{"num_hidden_layers": 8, "hidden_size": 160, "num_attention_heads": 5, "num_key_value_heads": 1, "head_dim": 32, "intermediate_size": 448, "vocab_size": 1024, "hidden_act": "swiglu", "norm": "rmsnorm", "norm_place": "pre", "norm_eps": 1e-06, "positions": "rope", "rope_theta": 10000.0, "rope_fraction": 1.0, "qk_norm": true, "attn_scale": 0.177, "bias": "none", "tie_word_embeddings": true, "parallel_block": false, "init": "uniform", "init_std_qkv": 0.0549, "init_std_o": 0.0, "init_std_up": 0.0549, "init_std_down": 0.0, "optimizer": "cautious_adamw", "learning_rate": 0.00248, "beta1": 0.9, "beta2": 0.98, "weight_decay": 0.035, "lr_head": 0.00624, "max_grad_norm": 2.0, "warmup_steps": 489, "schedule": "wsd", "decay_fraction": 0.694, "decay_shape": "linear", "final_lr_fraction": 0.05, "batch_tokens": 16384, "max_seq_len": 1024, "doc_mask": false, "z_loss": 0.0001, "train_tokens": 97460000, "max_steps": 5949, "dataset": "wikipedia_en"}
Each number is 128 + 32 x the weight over its row's rms, rounded and kept within 0 to 255. Layers, rows and columns count from 0. The size above them is the row's rms in percent of the matrix's.

# layer 2 attention value, 32x160, rms 0.118, rows 28-31, columns 0-31
size [ 98 101 101  98]
[[122  92 149 138 129 131 165  92  47 126 152 101  73  84 139  87 151 129 121  38 163 140 126  56 144 162  91  79 102  95 153 150]
 [144 180 126 107 112 140 120 127 146 170 122 132  89  97 103 125 115 135 163 199 151 105 130  69  91  85 157  90 142 115 115 111]
 [113 129 144  93 140 190 103 174 132  78 144 143  74 149 108 104 108 116 166 155 169 120  67 139 102 152  99 182 145 145 137  65]
 [115 118 127  78  96 109 107  83 122 147  99  79 148 123 152 125 142 177 155 160 104 148 113 165 161 103 161 135  65 154 153  94]]
# layer 2 attention output (transposed), 160x160, rms 0.108, rows 28-31,60-63,92-95,124-127,156-159, columns 0-31
size [ 84  84  94  82 119  94 114 118  84  82  87  82  98  82  94  93 120 121 125 126]
[[126 103 141 150 128 111 189 133  39 145 141 165  80  99 131 132 141 143 144  63 192 154 106  64 167 128  84  68 122  73 140 142]
 [122 192 108  84 123 107 121 116 118 181 104 131 148 140 104 153 127 123 167 189 134  95 105  58 114 101 132  88 134 131 127  80]
 [102 138 141  51 164 189 119 151 113  68 144 111  97 126 132 137 120 133 170 136 155 108 128 157  79 129  49 163 133 153 142  88]
 [107 144 115 118 105 106 142 113 120 163 124 111 120 153 195 182 122 242 181 172 116 130 116 146 153 105 161 145  87 152 118 128]
 [116 121 132 144 134 125 198 134  32 145 145 157  73  89 144 117 140 148 133  65 195 165 106  60 161 125  93  70 136 107 139 129]
 [115 169  98  90 122 124 118 111 117 173 118 127 131 149 114 160 115 120 147 191 133 106 115  62  97  96 144  86 141 131 120  98]
 [101 129 130  63 129 196 120 162 122  84 142  87  99 117 136 148 100 117 173 149 156 118 115 140  90 122  59 185 115 141 129  97]
 [133 170 112  99 117 103 148 122 123 147 117  94 123 154 180 170 117 232 190 148 100 121 117 146 162  89 155 139  69 146 116 104]
 [125  96 143 148  85 140 208 129  62 146 148 178  82  91 139 128 122 134 138  64 177 150 115  78 138 150  69  92 112  95 124 136]
 [105 173 113  94 147 128 126 110 127 186 113 121 130 135  96 135 124 131 173 193 152 116 107  70 134  88 126  92 133 120  87 108]
 [120 129 146  98 170 194 101 147 102  92 109  84 113 123 117 101 101 140 180 138 180 103 122 154  98 133  57 156 116 151 141 107]
 [128 134 117 109 108  97 143 125 131 149 136 111 134 143 165 167 117 212 197 154 102 140 117 129 178  86 152 154  82 136 119 117]
 [119 148 129 120 123 129  70 106 214 103 142  94 178 147 113 145 120 123 127 194  11  78 133 168 104 151 155 164 125 174 137 149]
 [127  36 137 153 120 113 115 135 118 132 114 139 151 127 162 105 147 159 112  71 140 169 147 156 123 176 125 165 112 148 126 122]
 [146 118 130 168 135  55 129 105 146 204 119 166 165 127 143 110  77 131  90 107  75 147 135  89 156 116 225  94 127 108 113 142]
 [115 116 117 160 117 144  99 127 111  76 145 155 113 107  63 102 147  63  83 105 126 110 136 119  97 165 104 106 210 123 178 160]
 [123 105 118 141 110 107 179 135  28 134 147 153  76 112 135 112 144 148 122  63 181 173  98  65 160 140  80  70 112  99 130 123]
 [116 188 109  84 125 117 115 115 140 171 131 122 144 141 104 147 133 125 147 195 135  85  83  46 109  92 135 107 133 121 106 108]
 [105 134 127  67 149 207 118 155 112  78 143  89 117 116 114 125 120 136 170 156 164 113 105 153  84 126  56 167 135 152 145  85]
 [128 136 111  89 128 110 153 120 129 158 122  99 122 149 181 159 116 217 191 156  99 141 107 155 158  88 161 153  71 128 107 108]]
# layer 2 MLP gate, 448x160, rms 0.0987, rows 0-22, columns 0-31
size [103 102  99 105 104 101  90  95  99  91 110  98 102 100  92  97 107  95  97 107 102  98  93]
[[134 168 152 129 149 115 100  45 141 158 163 112 121 111 148 104  64 129 197 135  69 186 101 124 105 170 132 179  81 140 134 166]
 [137 105 150  88 136 157 103 209 120 112 106 145 152 121 124 100 123  80 130 103  92 123 127  74 143 112 156 123 132 199 126  93]
 [143 139 153 122 159 108 130 167 133  95 147  92  79 127 151  74 104 188 130 123  96 116 117 123 115 128 132 220 112 139 141 124]
 [122 110 149 101  80 146 125  86 192 114 138 193 159 145 120 124  91 118 138  96 136  68 101 181 111 136 134 161 191 175 134 153]
 [106  94  97  88 117 162  96  86 157 118 206 133 114  58 102 140  74  53 131 168  97 172 107 161  96 181 114 155 136 153 159  78]
 [155 139 102  78 150 127 117 129  98 153 148  99 159 108 199  74 101 140 153  82 137 146  63 123 114  66 116 115  94 190 122 119]
 [ 54  97  90 141 113 155 161 162 169 168 130 130 170 100 139  94 118 181 179  68 107 134  79  91 157 171 174 110 125 144 115  68]
 [139 121 107 127 165  87 135 153 153 116 119 133  98 164 168 121 136 176 144 133  55 112 172 118 131  88  47 143 109 140  96 145]
 [ 73 159 141 115  79 129  90 156 137 135 163 108 100  66  97  92 122 178 186  83 116 138  95 150 169 103 204 135 164 129 150 142]
 [ 93 101 157 164 165 109 104 133 114  98 104 129 156  80  79 127 175 153  68 124 108 145  91 156 171 121 119 144 128  88 114 139]
 [ 95 130  80 102 161 111 176 122 207 171  78 123  78 103 115 129 151 134 142 131 141  87 121 113 100 149 154 121 113 145 135 184]
 [112  95 107 134 111 150  89 156  86 149 107 164 138 139 162 149 116  71 134 153 178 151  97 142 124 138 173 191 128 173 116 119]
 [190 141 105 155 101  94 147 120  94 127 182 116 195 113 149 132  74 134 151  70 124 146 123 133 159 155 201  91  80 127 119 144]
 [132 146  95 143 171 105  82 126  64 135 197 121  69 103 185 127 155  99 136 116 113 180 183  64  78 167 166 100 142 119  98 119]
 [122 122 168 133 200 128  71 113 167 117 141 116 148 121 126 121 119  78 129  98 148 119 173 125 177 162 131  97 154 160 101 167]
 [ 89 103 119 126 136 126 108 127 104 152 159 188 123 135 135 138 187 108 152 144 130 134 120 115 101  28 146 122 128 166 129 146]
 [111  88 178 124 117 165  91 159  86 177 115 136 101 120 122 134 120 126 169 130 170 147 107  79  74 131 118 145 163 112 138 147]
 [ 97 181 126 111 151 158  70 177 189 102 124 164 124  88 139 143 163 100 152 100 123 141 100 121 137 132 135 111 132 143 119  94]
 [101 149  62 132 169  66 172 158 171 127 135 164  70 137 102 112 131 148  83 111 115 169  47 144 120 128 156  94 156 124 144 141]
 [148 154  91 141 115 183 163 133 150 123 178 130 119 134 133 133 110  71 188 143  98 150 100  80  82  64 174 107 149  87  99  81]
 [ 84 173 187 178 162 108 197  92 118 102 170  72  90 101 120 102  69  48 154 100 111 162 120 142 111  88 153 138 145  88  93 103]
 [ 99 100 148 140 110 166 157  81 179 134 161 122 114 109 109  58  95 136  81  75 104  76  86 128 101 182 150 121 156  78 134 189]
 [101 124 130 140 136 139  95 118 117 106  96 151 145 114 138 170 127  80 121 114 133 156 110 122 178 123 196 162 102 178  87 134]]
# layer 2 MLP up, 448x160, rms 0.0975, rows 0-22, columns 0-31
size [ 99 101  93 104 107 100  96  96  99  93 103  99 105 100  94 101 102  96 103 114 104  98  94]
[[154 157 125  91 173  71 140  64 112 115 135 142 132 132 165 100 135  78 129 121 101 114 148 155 117 108  93 165 111 133 107 112]
 [118 141 147  55 111 120 128  64 153 108 164 112 174 113 150 140  76 135 170  93 116 165 127  59 137 183 170 102 129 166 157  87]
 [115 140 114  70 130 134 162 131 129 108 144 160 167  71 117 129 150  77 155 128 162 115 108 150 150 166  66 154 140 119 108 101]
 [158 158 116  49 106 117 149 147 114 149 181 140  95 100 179 186 161 129 122  36 124 104  99 153 144  77 143 102  95 134 105  93]
 [127 183 154 130 122  70 163  67 169 137 140 112 153 126  58 114  63  64 158 144 132 109 158 130  89 182 145 134 140 164 106 103]
 [115 106  83 154 155 135  57 129  79 127 198 159 139 152 144 143 134  75  87  66 113 134 130  96 120 117 144 112 143 110 123  40]
 [111 109 168  69 177 132 129 102  95 153  70 136 114 126 142  81 151  82 118 145 132 139 111 113  96  91 114 117 166 153 176 108]
 [134 125  21 176  80  41 142 125 165 115 108  87  93 100 140  66 110 104  96 149 112 113  86 107 127 112 104 133 112 186  98  96]
 [122 125 106 155  98 137  50 120 145 154 137 125 102 117  97 141  41 170 119 120 114 165 144 108 117 110 144 157 101 158 118 112]
 [139 120 142  67 115 130  86  92 132 145 141 121 112 107  71 129 165  73 142 123 123 155 134  86  59 150  85 154 168 108 123 111]
 [138 165 106 171 122 165 113 104 149 118 151 178  85 146 124  90 153 172 148  96  84 127 143 109  82 129  80 159 106 120 174 201]
 [ 93  67 113 165 164 169 103  95 144 139 150  94 174 158 110 187 122 148 141 101 124 170 156 106 106 151  87 155 150 121 107 178]
 [125 163 103 104 119  98 106 103 111  48 169 134 127 115 104  90 131 143  86 118 127 131 180  68 126  90 162 120  99 123 121  82]
 [ 86 126 122 176 138 144 170 144  46 121 112 146 177 140 146 102  83 131 117 110 157  99 141  99 123 149 144  87 104 170  92 120]
 [176 127 183 149 126  98  46  72 160 164 177 148 112  66 118 172  96 125 134  86 138  82 146 152 130 131 130 112 106 112  92  96]
 [154 131 111 121 163  88 104  98 125 148 160 141 125 196 157 133 133 101  93 160 145 123 155 150 158 204 169 117  68 133 105 114]
 [162 104 132 100 130 118 151  82 111 130 122  88 162 151 173 151 121 154  73 102 155 116 168  97 100 151 132 141  86 114 132  99]
 [110 169 107 196 153  92 139 120 127 134 117  98 155 117 108 152 106 160  99 155 133 126 130 129 124 146 138 112 159 110 132  97]
 [128  87 110  95 114 168 105 137 115  47 157  80 114 137 156 197 128 204 103 117  91 177 198 122  79 166 184 110 146 142 138 121]
 [ 80 121 127 156 139 125 147 129 101 164 142  80 141 200 214 166 135 116 143 116 166 111  99  74 202 178 137 116 128 141 214 102]
 [ 95 120 158 148 113 111 150 141  93  89 137 155 134 101 164 153 173  75 149  64  60 174 142 120 142 163  92 177 156 138 107 105]
 [142 106 127 135 100 144 132 120 102 130 134 103 191  89 115 140 100 130 110  62 140 144 128 117 128 182 163 107 123 129 176 139]
 [ 98 134 118  54  67 133 125 146 181 111 140 167  91 153 166  57 106  88 131 135 154 100  85  98 155 125 153 158 107 145 139 152]]
# layer 2 MLP down (transposed), 448x160, rms 0.0855, rows 0-22, columns 0-31
size [ 99 100  93 104 106 101  96  96  99  93 107 104 101 100  93 102 105  99 105 114  98  98  93]
[[ 61 130  93 149 106 106  33 120 146 122  94  94 187 105 186 109 110 120 102 147 184 126 120 137 131 139 101  98 153 147 121 153]
 [145  93  89 129  99 125 133 143 125 128 127 149  74 106 120 145 151 131 107 124 101 104 123 155 107 144 136 128  99  96 177 151]
 [148 140 116  98 108 133 126 220  79 131 111 168 129 104 140  90 136 101  71 156 142 146 148 104  86 140 120 180 145  70 118 121]
 [121 142 101 118 138 113 132 182 135 119 153 159 155 111 155  50 105  74 148  89 145  87 153 111  56 114 178 176  53 153 120  97]
 [139 124 150 143 138 170 118  55 125 163 119 193 142  77  91  99  98  95 166 152 176 128  62  86 150 122 116 135 104  90 131 124]
 [164 152 100 180 150 150 155 124 152 149 134 126 148  65 149  93  93  67 150  98 152 127 133 152 166 119 197 110 120  84 164 135]
 [183 139 158 128 141 125 111  41  94 168  99 145  91 109 164  81 102 121  97 137 187 152 143 130 109 128 192 105 163 137  68 163]
 [129  89 156 118 136 129 164 126 145 159 143  81  84 172 133 144 134  55 169 133 109  87 133 117 159 198 115 117 140 151 122 121]
 [ 37 178 104  72 101 115 182 140 113  81 148  80 176 136 170 175 149 140 157 143 166 100 138 118 109 163 150 128 104 116 179 110]
 [119 127  99 140 148 164 198 129 120 163  91 132 129 107 160 118 185 136  73 135 158 157 218  83 162 141 139 134 129 126 130  58]
 [139  90 195  75 125  79 170 123 116 159 167 133 132 114 117 183 111 145 126 195 145 150 147 109  97 166 125  42  87 150 135 177]
 [140 133 176 160 215 153  90 136 118  90 153 148 107 156 139 175 138  90 118 147 154 164 156 177 136 132 103 102 143  73 128 136]
 [ 87 100 145  95 176 128 160 124 151 111 124 100 193 109 158  98 135 105 168 138 107  70  85 205 123 145  66 108 106 138 182 136]
 [102 193 121 116 179 110 169 120 141 100  96 108  89 127 134 127  62 119  81 164 117 114 141 140 143 133 150 127 147 164 114 127]
 [142 151 146 147 143 119 147 192 142  94 104 149 163 189 115 164 162  96 121 136 107  97 145 133 176 124 109 134 123 135 192 105]
 [102 120 116  75 142 132  84 108 111  74 107 132 122 161 128 116 118 102 176 154  48 124 170 186 132  87 171 176 142 127 155 178]
 [148 146  99 164  55  89  81 125 121 132 122 164 134 136 123 137  86  48 150 118 121  75 136 156 161 145 165 134 126 122 170 123]
 [ 92 126 191 162 114 142 146  87 139 114 132 171 126 104 118 107  89 143 104 159 185 141 155 143 167 162  67 127 140 147 135 104]
 [106 104 107 125 169  70 146  86 127 141 157  90 103 131 158 145 122 117 159 145  82 102 138 141 132 151 135 120 131 146 118 129]
 [167 144 161 183 158 149 118 120  96 117 132  39  91  82  92 173 128 166 127  32 157  92  84 166 132  99  92 138 140 118  89 187]
 [ 73 124  87 126 168 160  89 178 119 164 156 138  93 101 185 100 109 151  71 129 143  62 178 105 144 137 138 147 120 120 140 129]
 [179 168 117 145 107 138 121 158 121 159 151  90  40 150 118 143 195 169 148 113  92 113 147 118 138 158  92 154 141 189 124  88]
 [137  81  49 157 157  62  78 145 107 137 159  78 135  78 174 165 157 195 125 134 149 108 135 118 111 102 154 155 127 160 157 176]]